Each number is 500 + 40 x the weight over its row's rms, rounded and kept within 0 to 999. Layers, rows and columns count from 0. Numbers have three digits each. The size before them is the row's rms in percent of the matrix's.

# layer 8 attention value, 128x160, rms 0.176, rows 14-63, columns 120-159
103:509538467500424556516532452469528450477456544492642489477491460524568494548560559493504495533557530513603508522448488523
104:500546553462463543490502553464518515564515462518469508492496530459476512474527516462459474573538550527549499464528550467
103:463482495504491481478538589509492489480476495519445477477463557404441465431481511519568499493431505505544423500464509519
108:495465433469503445478484429526508505468485566440488502456485516477542455491504486562535449491486513439487455444529521454
106:465491443478484555481437539500436531504447545541549550411479513525517406520476508521452473441461551462555555484417425502
109:505495478498479452523481500480489442549450486512508551452462466475546485471497479512618451505509484519525528477582520542
110:473500533474479474514430451423525510507498580469466488578525479502540506479511495541480476453517518472494507460488479441
100:505552454537503499543513543510492464452495571405504484563486546522575529494532501515509519445447505556431524505501517481
111:530506529536521507532430397506469423494541541546484566462510524489511471511480489522489480414493482484585436412483548487
116:492452435496493525519506508509490441467497460545510481474509463478495508563528418443533446513471510405498474497469564552
106:538459473501544459502500586492511543470515586554553515509523475458463504516473496518562502497438464555502541456437460475
098:476532532472469486505514476571498518511443435518522521536515535505514516529497509518436466468526534529528538537506491586
103:542510556539572531473529478538506555478497475502466539463532506491492505457475482541525561483535523586434497565484497504
110:534439488474478533566426442515480454508433541527448446521512466542477543491482472510423472434517516519487478533477487450
110:479501545526509549491565472476509547507477448494547531538476456444481486510542446548449524508534512482509490457420592448
107:558486419542578505552456504587491542524449567524512505481523527473487491556486434492499576470536512416499468541448475519
104:507528516546561471475480520511413465556492540493463438419512527519513494476501533453495485542449552501444461451435537502
105:485515535480548502468461523556483544605528499512555543451488526490458475500517431570591510542471484555507581498457488542
104:561511460428498463524528478519487516495562527490538503469539584527522482469507485565515459448588548480513446510562545532
100:454522535433513510516507505498496503496462462467458538540513526445516485446525575523492498489522536556493469510460541504
107:500554493547512481499530489479484485555489512463420410490520544484528541538515462441520427509432521491378453506565442505
101:484511466529473528548547517517513542421470533572469507474520482504508522468424449474492517474520440481492468481387509487
105:485447394510506473539520475475482518440543523526470521414537527462432495477473471594553511459475529439490535505559580558
108:539568513561543525532529498516527564496494560487526465461432505520516480518500505567621516518472510487479449522516435484
109:458501458499524493506477467518557526399462463507527449480501447483530410521452490509527527505469496499482530524475469561
107:500510446487468498479484491510541487469550481519552417583400446404553519562444537469539581532512514476498474490472454525
112:456529508458492487486464432587509491475546525538534455473535499492552529453520443516497479447497504509495528502448498434
115:476443536552520493516562472558579567520507505496504491484485473505537531530484569486524470551512529474558560498561526499
097:510496465550475496508519481509485593483482497493562484505505404572550500536506555525531501531468499524544505469425481484
103:510467513562551545530503516490476480557486519538546484524530486525518494538513535539612475452457541536519515539537515501
105:578549477440476539482484533459517497518514444462574595502512502493508543516570502529535598489502539471497488537505565445
108:506504475586505501489504540494508528421521482537468483513504491536435479475530498573549525494484480516493489449539348506
110:487507516500519460525459559509525514398501527459501493488462531476419509504524516420562493523545522384510517490510524485
103:413463543483473509517537482496570488593463556487575561430542454471466474477497545470531548520514425503492518583545486477
111:485513502469517508497543439628532496509469479466456508560543524553523497494518498549475541439545557562498509462476486484
107:468515472482456524467513451536490482425424514458445466469499485557529557493449446475472585538507485519500436561462530503
116:446573492486479421531520440472502396565467490539479426562513469575502563461449501523433495455469484424592497475527486452
105:520487537529540556501463461449527472503483560538491548495503455534484538474470533550561526508546491532444490491479516528
111:545474482483493484463510552503503509490478499497400479596475550474401522509481515558474495461507556639527512551566544481
102:500520435563501476479516571503496541457491565498500476518503436542467487435468489476441546403557600531452526461458510542
102:493490547490470500460477534517479485442461457510522562491423553402475465474443560532530505510482425543513495425428458441
104:597531524525564407515517542492479543537496465525511459544459449504466481472501545515458509444554503504474463488560507522
112:564478474431552513466478485498449512469520515498540460520392553489561567551498460492522442452536488473470444552550513491
103:450534506526538492502441496469471449499502562478548586459495497469489521467502532571517556477529544512579558485540468487
099:468517481475389467509499602474426441472570470497486516496520478474504457406483405437547510524487448522502507586510514510
102:514533561515465442478502557459532471534496489505460528478480443531577473519502457496452587528497523497470564507555477527
107:508529470509450532489489522538533486525465501492538492447443513477567541488497441378538492546515472421483497525510452520
101:505522460488463507540470521545531559505491530500479484508502542501465455525519428465460540428572499469538479396495459527
101:490517482571506551516465511459563489426465461488537504525570522447484490496548502501460501444499487517482445487551470589
101:516441462539440520521501591458532541510503441498534473516493549489556537510508522477511482530473432474538474491507513512
# layer 8 attention output (transposed), 128x160, rms 0.319, rows 14-63, columns 120-159
099:539502524490539415535459535498526531474524420517533486544518470476424525442444472503575487565525467464436493528521516420
103:494535474529504477454513475563522565439574473487526466513431540540462457482491551496567492441446438464528494546504475559
100:553524472546502464533461456519521457578533500471480501473518396553512490528547497576439494525430481461484557504515567486
108:504559493543532516533478560493372503502533385557502525545505445576509513497530531498452531485460457527517513552528506534
109:544461533523594493454533470513536485488476506469451484585539534440513504517490499496563550544569500534404420415492568540
096:557559508571532555508564477528529583449551477478538464499416457462464479567541498493510554495521528514474530472424492456
108:468498497505460522479503586563556449486476486539539524443475525476511561534439411484532509488494517484541505492491472547
096:509529524485502515462470455471438523467470383540456520475459491577491429448437488568481461548563576484508494518520435471
113:473504495505420510492510523568474533488434500419523519555496496477397523486488446485507575482465564551432497529441484518
109:462523566518558443470476499472516544513465572490517566552466477463444542509451601522501538459532552608546553533442486488
101:540531504544524509468437450468507511528498514518420460529493492531523458592501481535534485493500572529600425493480534511
094:507479484539513543497498502483485559447482515513501450508502482488437533587476549493539556464506467505477484417523465425
100:444530509552493554501452526557524483500503514491529456471434511541486494544524525488497437461441495479514508455492528497
108:462516541540449558445543550505480526425517512476505489523549569433439502535549527471500462595530450489536539464499506579
104:471516526550510489465451526505506497572513562499521487467529524547514501493498569477492463529453543455442486474524457496
102:460471542520492463491522428404515449543494478472414527493531513519489458526480544484494484554442557530553499416509485464
099:490478502469387505583517505541518492464496482534488508495522544543458461434537490559537483437553458474484509423543451501
108:517521460508512519544528533441466530453571518516467493509522476512523498507481552494449480448471488518481411526494574535
099:437473504563522464448569437468525522466484545556518507503511478499472486458493462469475516471455468493514552468544498514
104:562489483563482455543481445501500477523499499466504468503450476499517523523472546510556512467534493508472524544505477495
101:511414524438534496470469511479521491430560495611500535428440470466387488460434560537455506503559481474519558502487577556
101:508480542481559473495472504500553459590536483503509533475486545531518484522525496497581510504541512498424507459569486460
098:521498525457519514487510554475521483549461506511496431488461449519491516463474499391425460511548449509468489492481520547
106:459474480434477456477460472528500497486528432498510548550526552567431546497458468469428522460499436534518544434434541553
107:571542521498502527491493518495472461546504540512469537583569464587477547530583498487587481470516444463524491456505497518
109:510495540476541516456499566475463532503463484447489566448536501589481469540589434531465475544494477434496521521437433544
108:467506562550508519579471502493551513521502486521566523532464469521527421533445509459527509573486470408498527487511496551
122:519547474463488574529433473458470516531507554492483515533484477476509552499577498456493516491561492513524506464520438481
098:562521503504473541539531511482513434483449524439445494453482536447470539483499427499495455459518544460532454518547483490
110:558513548519473476450417481437511481512485468473443479465465499536501517452565432531454543522511496493515442502473431454
099:484522515535523509547461494525512482503468453539431446488430455511497479414448486473534430508494551524536464390520469466
104:515494521570449462507498501571504490586481465500515474436456543540527475485495473529535454450515501537521425543499596498
099:537425464573515503518444441479508497513503433488500590538515467459538503514485546540515471440482465514493514463452522554
105:530517493532475442457546543479502489492466446471438516589460560551557538483496499525464508492537555460507538426468549496
111:547524521545529510511511504443505506484487509492490428433530545543455524515499495527550516523523544464476534531550517518
101:568434526510544431480465528465437587531510453531529464436535490455497491479526553494482443433458517463488518465544485501
113:514473558472491566465507537459510524473565481480581562499547481464558474489549451396543527570529482523429554513486457581
098:441473576498486457458471486527528531476539437452499521589479516491525510592599514463515465494458541481540529484504512528
104:548455445510453502496443447444485441459487448462530476460494446459548453468566464481491537511477439425444435471536478474
097:451411519455586471509534488482464458548519585502457463485569522510501541582492526482476560537508454483512508448477443520
101:509506413463591483567494532443472540552523543475506418552470470545491555544493518496555486511491517481460471576531454509
101:506479415491482566444465517465581496488550545506455487527503529423525493516506483438553480558513516457501547564485454434
112:475529484501473465640542453449477463456446477554514520508596453464514500427502521438471539544514466506525559467457458500
094:534546484400467516543502555569540553527482448496473423547525549565574511541483463475496520484480446560444437516443485488
100:498472451462572523406502530549558531526492503544523495481405520528501490418551590528454546483456459545501474485498584524
100:537506474502512460403540495538514538497519488478486490507507553506508517459485475552462504544496556481480509563495462460
095:465468479456551465556491472472452499451563503545490388503554496499546578477542508579513460490537501539501498446493543468
110:494486554473520505378485440524524485490576508495575485450532520526514551474479561547588544560458580531523503500518472495
100:441513431492451486418575502524427525509435501540489481495493468540517549588458522545561541502553491526521567485442484425
101:481497539491567537510494477501451518489480494453535476497505441479545453520475397549486501517533551596497522474554485493
# layer 8 attention query, 128x160, rms 0.157, rows 64-91, columns 120-159
106:530527469530464463542496518533452485469480510545567449439451488483513454460491448531515472501524566536474501539472464480
107:465550565502503436492499525513491501490449512528526435507466511499477492490416449543550458463509538470477523518499509512
106:463547528471525480495490512426522513523488556488518440475464488558470492494444499510517527504423514491488515502504430518
093:442530543559496476501504517503575520487528478491593517539541544531613523477453522519478536514450492466543509477556541485
094:500407548444558573473476464476571465494509461565515451495489491444528488513479428459496491549475557555527458510543542511
107:469509409393509579502479550477457516517464518452516532447470474544506491420468547499398524586473512560530567494531510495
095:528489461491542516442554448541451500432572455515512463575552461502510471545527501451539527524474466435479466582506558492
101:481558510488536489462545440490522508517512529462517469576533454462459495521498495489493544545421561423496528518527519442
086:536559467517556469512483533514529487511553501471503483504466460535409483473493556528485576437515485445460430463456423514
094:509482566476449535525494560513554450504460500405445528443496519522487472505531503531462507489509517526510540470396560520
089:477505429456515483497459472513516551417492525498502507508528518554412543499541475466453486542501471461539445486499404532
080:489490564556496543584585504542480486594470518541480488488440521518523570468446495527524473484489529438539528521479560574
088:513497484514540480529530451480475589486491498488426463466505504564474450494430445500560450450563424445527528475492458509
074:544520451488481429518576500450412502453506465549445471443479558553402516518492459539585478498532533562543449478546460506
081:470496560451506553500524558533515496522486595494521477452550554512499451527513481485461541501458432449446500437499483554
093:541572454530438465504504444511451525486487528522427458507545529538466517460518534531527571486565441553449486481479451462
084:528468472460533448513438498544580540522514480479478493484485487523501561560544531473442501462547487508520501426468512480
087:545493537539538473449464512450532515430494534548475520539491464480389547507545515498483496472473439448543463495500524588
088:489450492496488530467540487492512599451577444509552535436584489482516487481546514453501501520539510510590508468533536518
085:550541536574478413463500496602495481536501516545593576540467521458464514424496475460480539489465462534472497505472525478
087:527478495559481512475526524445478462434571494511479534495524507411550547440532510478487479523512530451541545521537611458
086:498490462440538613453460500507561487519511455518498535433471487552589485462483482453473427522505483546536499511481471486
091:490476489498490478513436596529519475492523488473533519519469519529545509454515535452517467543549568534440491477487471465
086:452456562550489498475500574401468555477491491498450528517477538507465557592538555478516498530521474465501461470466511507
089:474503439494500535491528498538553509507505533477512560579555543555465483506541482493480449525508469563521520503485605502
089:550538449516544605512552528526466536432482523483568510506449504475465507525544493484503491480378469546484471489510513419
085:464489471535464436519460584532497502491510477511489519545441506546470517477534486482582448460564397501545484423561478498
085:515466549480541478526552476446437546531484472490539439479479517430457528471495499513479534494507501475520443484497580562
# layer 8 attention key, 128x160, rms 0.161, rows 64-91, columns 120-159
096:516496493575430491529529540567498503498519503556470506474547475462521539448551456511529516472488552618561444534412499506
091:506409439549539514508523449458471554506521555495544539504471494483512537507483490489517538485423483564506396441476527476
091:521399512503490486507526456556495449492471515514512499509544504387514488509478489486512463494557503503484561583485485483
096:519498520477508458528517441571455494496477549465467506556462455475494538482485502516529495500494501496461506489450501506
090:468503508518538469521536499466491482456466517543519419508483503489479507454460487509494479471452523451479585429481467517
089:502502499450576435488512473456458518560466494482513526454500451440577521504495578509512455553437513470375487548501500457
100:513575510476535441488467535476564541520568493499488530525539435494538521531492464496546479581543522562509519434543450497
090:481491548433497511472500513547486452464521507513539519451544588545522507472517506531461533533438511525553556505559363501
077:467579495514480398499532544506433483501488497514484490545496504541513510567510524463563450528451525534489478563489491517
093:542394484482553522485519458475440546498542565510551481483495424458549475493478569498522489496537479547528475487545472487
081:507457520516463550547580579486579437418463477433494533505467560461501489495494524497453458554491525427493530572523432503
098:524498493517465559478478505435490472434482501496458476503520620516435486477522529483421484545490521534437416551511520559
091:548516486459524639533516443532479514525476551452491475558557525483503469491464569538516518502481509510505476570505551538
084:539484507501487542519564532518464497513474514508482488502484477443523454466461466561506532452513448502491450520493468480
097:492577526495489538511508523456461472439499523524460500515528510499489475459536489579516484491568629493561516563474463492
099:494540499506537515538475469539581544550492436527571550538498541453489471512542465473572561433460491476510543505469534482
088:506552494492526449536497579493451457506480508465556490480491524585506527411493525411520570507466502485528547514459488516
086:473464420494519565521571549478438484476484510504499517514454489464513529493493526508484477476556439534475568514559452500
078:446501515591501466483494501524481508484513460502444489505471492512555507458512488526451530430479431464499511478477572522
092:509493551499487500415519495492518483569562429506520544549532500437609515449524462472422507550501477430441477497493450502
090:555535520484524476512454513467454442520480553514554532484509536462401457454474492402444453481484499485447512516558386518
085:436500449509493517510530551508404476485465553482505490484457511449463529457469510487508538494507509511460499517550491541
084:441544528520478491487508522423525496581493445535492444531488486485526552559504549453514560510402512539582437492469480496
081:536456476488562417524530454507533507507469455519592542479480485524450518558406474488409401516547481500522557437530504506
092:568460491517493496456495458510513517522446521506464523480500544540449526520510564490488483496509442434514502487455525427
087:521513547514467457498458451495521513529548476563499526549508503562526539445534454564544486523557455491556504453512470527
079:530430538521523471455539425497540503521511464487516514517509471534503522547483480543502559490474499550438532474386544524
085:499559494498448447474522487543495524501524424500453511546546427502447483497457497493494465493477432499540475473594501471